From a checkpoint of a small transformer trained on Wikipedia: 8 heads of 64 (1 for keys and values), vocabulary 32000.
Each number is 500 + 50 x the weight over its row's rms, rounded and kept within 0 to 999. Layers, rows and columns count from 0. Numbers have three digits each. The size before them is the row's rms in percent of the matrix's.

# down: layer 3 MLP down (transposed), 2048x512, rms 0.058, rows 429-453, columns 0-127
# up: layer 3 MLP up, 2048x512, rms 0.111, rows 430-453, columns 0-127
down429 095:509432517509513439483559595510433420434602501558463564463424525540476417536553503436470476537481432500547467503447460371587564405452556518402461349535476523543581512437577525516520511487415483493504482528440490355522481470553448505542559517550514423478456488533507521521454495527546514464530476501410459504522465485528564530540525504468482549521528451530507501504513524447476474381526
up430 101:497528509494506548518552365578539534470644382462478589488497442479491568575526529569562518455493412505551417477471482435422430467478527451487532546546517465445557494550548496466455497396453441483535481561473585613545474435476490473447495485530537513508459575480433480494394498480598494521419535567527459501455460426541424536616552542472517565466505433418412585503490549501503487587499
down430 099:566433588499504582520482529536458553411428516547503507439575523524510543535474438472509471588561409617523524604544455517450455492494460488501446478506494455471469529472534486497520527440532546452553533470476499480515467480599491469511477583481539450518525528558542468585525405570469472435501530584475569568588542490545463513529438585409500438477484466478484511443537521452507532534497
up431 094:386510467506493499602547521490462493431418558583555576579506524534433507452544459501510567460471514420393654460523509588429620460542459565436392469491572597535516552487538489471456627551522477437527456489475523450477509503520511366522499505503394532496473585564449499498562445535557443513460457457501516532507460449441561504561424513358508487541496448551561442479456511476487532514495
down431 097:486565504523492528539497540467530554549492439485579538419513550512533405503512513453492394490594430491525446553567512494460435427532497456479465518509533447494476556549428463535546478499540526555491514489487570515471507516477496541509449547518498459589462471478482578435445527518513510453395457436612531475515484484545434436428480557543550485520411483491486553472484514533541399563529
up432 100:439478498502564484463622462516480505482455442468512462435474469400533467497472479507530469560454505570551541517542538573515572515503564514425515450532547437541467500488556531501472454554524505521552610557405553529523499613450533487456544453447516528493446536522500531493455548412470554462474474538542447474487494553505508505369460519555513489461486510477479504526517513481527471448436
down432 103:483470574505431499523448493554544424480443512454517454493493554562462571634423385346575494522473445563554470497556526509524534560470499526530524465564487451487439519583507543495471536492522435547474453526471493565485477627537431431493495603433549497484542536403455537490478529621480581498394523496512491405561535492431544525443549473544627547524542538548500516506405451460536499522425
up433 098:508600408480607593629521487566575523549444530515527409569552458565537501527595449517503573570563508476458435460528499524489575518524605404487516541517451528478468516456449467511627545492582410554464399368516574458448498526567513480469513498501461511543439543610557462644422464524513458472551453414503551541461408462522520551461565498508408587503455505468571578483449485492459452496438
down433 100:554531563446414527517427476424419467422526493565400475480445552508555519493451498539549539470455493506598454522392437521527510495486533525537462460501476518458459442549523549428467514496529450512539462560431579536495463495487550520531489480482582416483442540425539498461444500534484560640482507590542497508489626471524525491465585543529583508559471439444540582477404532457537466529603
up434 101:565615531543458522483440488511418486488542494619430559455563386399534441483555494555510561538445444552583562533473535487538496444449493478510524514479493561510568462450470470556500478519484509433510379539462465517533499502482471472457539520482424526351492527441503483467462509491572502548595538531474513476547508511403461460477523464538488471491452498496546584507458511514568562482449
down434 104:473508602535366490466550473465514506471496525411539515457463580571445560495540542401505529502457567440494450493547440521585467468521539596599532442446509547391477539627539495495534441435470505450554542436513498509436539540396422575540517525511500462490592504556532573445479466441462523490460518494467565481544522518459412481418484512548577501536491460543475571432465544433513460542485
up435 091:468533465551496497594496505523545484579489489475513494528549504480508479568460480478439489459546480439410422549536571530474511498579453576491497443609585514453490491474516484419462439544487429499517540438408440464454597449446512499514378544517515582544544429433483440503564514421360390476472523428578471423484563526399492405490528518506533390515495399567527410473510547452450552560490
down435 094:474514533472468570515591508432434455424408519503522491380400574477471541467477494546473518487477486538502510389527475481510492610471455464446493495497436468499476516439512516537562531425450522554524544507453537437465496511496495524523613434532542387477539452488441469564515493524491553472598506470416413526566533487572476518481445534483504622482561566382419517548479645575552543464514
up436 092:562477512561461484529493474514538516596533487484664569521512522461499539495535510529612458522476529518480481567433490620546552450418394450501506588631448471557490452552537564524551570537462386458476559596493431522459487445580440469517496527496488494524460436585552540576513448499579426655504543475535561571493441531522344479533495459484440436449500505486548539473507443483470480477487
down436 092:499503499454443525463520518595439472550556534518442552561468466440585464559467448550480502561557535431516526464546499439546480513545510488508487458516561666535535487493470456590503470419516524477495417497450474479509495424467513504512551541579566439571504463508495560473547492500600538560521514491449561538478538567455531484470503544489439550549482417461520499494571509516427517449474
up437 109:531474486453498610537491547521488472547596547489526497478476608459476454502560529507437528394452490574599574528659539475503486534558550484426531552493404472442515524520446422484488527560498541435472518482418524570518483527404517493568451491519504452459406471491538438470500502536477534506466555517560523447484538521461533560530518491483524423492519471541415525506477453508404499484492
down437 113:452473429504550461602525440449485445474499510450554412524511622504443404456518514469496471407470551605573479507625422522497453427484452455578468510494417480599427464494491521415490573490530469561447445538479532539604483509478602477451505551542477468509526524562502467563404437515493554500472551488538534533511534512502493474486580489501471584544448498543522542420496546521527487527606
up438 096:586536433534521614528461415504554564534457469466396461490498455448490478485561509474554501486524509507510385452492513592453533407535440494499589551481399599478480524452476467524512585519532465423598490476572515548467498437530507438492494474539404550513587448463466495523534527472454597505475548564518412549485586532419452533413506536566602486570423572513506496543525436516493609499463
down438 095:411432513408549532444543491517530511499518480575481478466450433582405506421557459515500580533506438540543561481434449436518488541546580593507585512433528551511481555540505529452446409465433504474527558486493520484494587507615488539500464497520580491542495473411525512424484492416543470437472463548535476469465413484591568530532492517493483453502533495548476546602431557496515509565435
up439 097:554566507406561527413572456573558596578541497491408622502626434543491490501462453513524538418447556498437515448492478437483530479443429478416641517477524477458594455485486561464493462507408484526546512470504531569489553529577562606515431485502535579510574610424521493532487509427453510461455504527467428502514484506496556501528439516566547479469596454443427577471480485445447595477427
down439 095:459426514594449495477535506457515504495558491439477479508539540425539442421455521576482536545513541544550519475470567607485417474460576580633558479541512504554505528536524509440565515576538518570499456535379489486426459464475585388450414466488471526537502519594441501489544528547534528572509515514502527412553494503534482510446528479453524548500510464543546433474452524532542502494472
up440 104:464549452620587524554551460507583518464555477570516484539451526492475476471541453542487415485636410581521394502538519566473472507424542567520556531535513357592459495604509548498483454418519555523452523406503471499435487446507510437362443519520606558466440475442481454473500559436527500548507501504442564423566426566385597479536518438367463543468440618579489585551650536460449518448552
down440 105:655479424527511505483602467503450537443596465531471524502476503485527572521546499475478560511466520506469565490615460525486467456528505452525505621442530485502452394525605437422506470486583476499532573574495446524574492495441558403445457467465510520495554473369515514402419534500585442506418553526374484482465502525462561495529503575411469480514535488503490600498559588507469467561532
up441 096:479496434540390515489534476499493574536572517417576577524600444468458573466503488471484523547486517476486534542486551437491506515515423513475515476446531522494537470414514437417528515484556506496437394542516473479487564422534541479489412561535528607510529533456511415517495540524590483506485566447486532540408511494466557409440532494564371463565502460508502473535530508471501575436423
down441 089:488432594549570564504480545472466533454444594465406492465512429395520475485539417485548418480525515526569409559500437456493498530562389487505470484377589523463447495538452463514499445476477547428494433442498500594440483461474591557514430481591555441483501509436591393553497486550562473504529561416486469523481456528469469567451511427408502543424518452479539553510510522411565586400543
up442 098:474518508440551469456454525457481557514534510535540478477504494537507476479502396495443565490487475583465435478507439470486500529471474603557464576457474484406500446482479502505534459521503453498499557474450483485463467527579500512528499530618468532559545523483440487558589512489581411597476525433447452550491415503499420490502477529592490476490493502380466478436445548519587441514544
down442 101:407496443458517595501427506551422433478569485501522504484514505436443548443412551545483578456561374506424546564378417504433450545462472559499426476444510477399564472496518531484537538539494454428510488563435520483476533558415611373568453523497529417493469624470473519474450510505437520547436475509517428493567560466490504449490533478469510455491549519426519502549566509454454427441512
up443 095:520436548525454522557457488470560523546504516490542570487562417470526475443524512539489502449508556520514475531551471534448457510553458530422531358454448442537537453549382574506542468512488502478524396589561478472537480522421483551509392497522581508521569552421529558499518520465498595415562568574426479509514491532551486578557528494488367511440512502504406519513553509598520536473514
down443 094:491459530458503517561573617508500564455520448552583442517467470449419485612448518404530506474490505483479483483493490463479584444520528505554429603521547526443421496482502368404422534540530556529481564545593435483504506459514544484654499493544631507437514538530561459517478434447453406599446451505541500508458512552490377551422433437529488451437481462520501522469561504477519436493476
up444 099:495526552449519532503463497476462499552511477544498408518555496583549519437635555456562403529441503506505602507478493550369393543526486538485483444518460464496493494512550458489474509509530448493385530428572479522473573430544495431524552479520497482500443434490546441476445487560495441574497635450484450541513540486625408515486516516529537639535520524540597553449487475613483564528432
down444 100:466428470570460569468516481541547566488565522434422600505510474456493484491464499453481566562559538512467565426529466508529520488426558457536552484484520489530550519537496508521472502459520507555654550592502468526529409502504498498483513512516489521453502525457461513551560582454479397494510486488538525540526405474454530552548532527531555492497473462513517427566556456530446508454430
up445 095:468472513500501449503566584635541494587508556487433559508462473553404460514442470494459407509504546462554437502556473457517512499487526569521452439462460494433594443539497558471452502491443562472502532565420446401474459522464540515505522471541447460426451520472430554516444452498455420498464492366560432581400439569427401491494455450420506534565489458473546540505504482399589461436460
down445 094:542536556579514507419520497471487464437454472493563416484526455470477528540431554534526563556534499524485546397506504567495461513460559516509468554538546497553450458535595485525508437494570439582476415543382552589477505487469490452473519459371575440380562450557507514558476546498615481506563579457607440535449551505532463483478489521456513423462427574511554525459480555567487400492531
up446 099:474465530546483478532444554503553446501484499506520507510469388515479496544467517415540535495458554488501485440476575485419481465509493489477530509477458524470447473481573552470514472450589359489454462506526504478486514469496555506513422473547461502535484473460518476528421451576500460442440531432472512530489480492474479495524574430535561481549447495500641486509457614388513492541524
down446 096:502456488511587480462557487543436461437475513467599486369537474468505547481516534543524482461524498527567537511482547526473511483565524454545381490488515501520557577530471523449591570386439470461530519591525505438487523437537408524498465519507538559450473576542527518490489460530525510516483572544494474474644469491436472463454560543477459509462538392410471421467598480496599489466533
up447 090:539470547466495526541532484493574473514491472492476558479570490460520479432523566454595452493450593485496506374446499491567509476528475458547459550503556518534477459507552485497471468563434488515510526496513487490431453497441502535550504477558623535480475442434630477621460503475488514507510528486494477489515483495617415496493400528421477494480410520477529520481537368553530425411448
down447 091:481537539481486488534539491560441560498544503529507514504443490499488554460533538486536477425634428539555469540385507562497474517592550477510462406538506430387477501497403492512491469427480483494451449449473521479498550538551505478443488444429511493528598424490393474443510508522556519560461503523493549552475483568536513478489581500539548620456472571516477534430470576471469496482490
up448 095:516523491484489541557460533418419505596500510503435532569474446480503506449374514397465460611474434453510517544501548427455521442487497577489488578466499470463514527494519535415477530434547452426523483520507502479488504431431587464519506556515511481489508472478590553481454538508499493462535486563485449517505585460387484500438475432546634586539559490557470544543506446483527574509430
down448 096:448437476509503410519470510483474508429599521542491435419464558537487508490507547419589496469534562505541509494491564452501541461429576502496465554566557417549602574502516488568474521469512474542455533552490419470486434484508524405448482447484496484501348547570493598505606513511549502597551430583548475453509408444524503516495494500603477487544454499527376470449483434432533572506510
up449 095:435558529431499493518454442521488501480537469589478504476545556528536451578509446509501438427519480474589557499516512424542595523567483494574498482440454392370532400454497534566476486400464457500508450405499544504452464562443613484520493483512489482493520507467530540508513612480538506480443565614543455597576554504627620557438430576431533533417534480537540515524453480574503584452544
down449 096:489516517536412519471520487493495455588569553450568543508413425512528516536508642577525481514571452440425553495483517550579470438491571387524434442506499572388521461622545435545508539509515553390510440534469461517460546394501549565549491489519618565478550541486400498534523433430559456467514484500436557388446476578491488515521431425587447506543544455452391453442495461579555492520519
up450 095:476528489575498504439531496478496474600448424511514616457544505503483657522403559471436508520528480569495459469522478441534461550433471465616564510536440433518487439371494589545512533511452555501508577453474480555553479486424436551526461447496496524457460510590587549474520365501571539522504456508460519510477453467514500557401544461501527417513524548488486554559493442457536594458578
down450 102:415516455595493537467409476508540519549584463501527503508472553563450404424426576558580507532503515596537457430448451458398582390535534490550478484501475417505414461441499459567464558525479490520543555500463529601514490543530604482512569562491512419452471479499548462608470591497348468471503528492443541465522390492568432413521479451562500510561527522473518479548478446497500577500609
up451 118:516587489538532460527594583544461509495454451466443537553435489548487458508489497525499579445544460451533472411398566437511482515475567545526426440515553504523538538555550430575502458508588426533451515446552482396382464402582499494444494431559499521546505535475566497504537421444552454514475502505461422472440498573436468520441555434461458503559534586502542537482527425458548560397482
down451 114:600512489518514571526568493567480459469547499450517508648472427494541489495476418468613460508552484423450441526457503501490537384548522469643468545503479472518487562538495467525503494487545456503485523568445509453455495404585479447518454523500456565424491493503481503493508440470532491405547503510495471428471437461511553489488483468442581488523542529414561391458492570485549539506557
up452 102:463441512456523516474581593517514437579482582445585501577557551549515521628576571508509536457393478465417499483374431450492457462482462493542560534571529530463563533560409466442498508562547535570434415507430550540382414471542569557501495421494502467480508532501486509451559573480547417510564419556488450500469495481506425460536466527526522502496459417512462444469534513425485411486457
down452 102:460525569489456453452535564466450477542535438468497483517472459561498501468449513447459481559482459545461556547496492482581423477493475523432509525376521536569490472561524551530540510571481581545536424505426551420456457553557564552488414544500496477447502508507558420456477541588537507553587465376498507514488601551440492449568467548555584525575410449448521432483462518469381489537536
up453 103:517441538381455540545493466458494585442472506421491481552471574557574477514605513492428468575467533533478450587437533526464477584480515496485443508576480479536513527459540554451478440622414540434551441432454556479448477543555594459497532585455441473512517470499557572472486528501492643460435459562514530488521461532416436479432561489488534565488487464446538499528509465448516490533484
down453 104:475443400498526425462441547532394545530488520492602461504603542334507414454509502417532482470512471435466524498542428531532486548413591577522486566512463423543499440496507452396506572445524408466399509592498481550445512524496485495383485502508522474520454485445469489508497543528440487594492475480503458539530529530486638579548481537573443542491483489546426438420466528585494468596457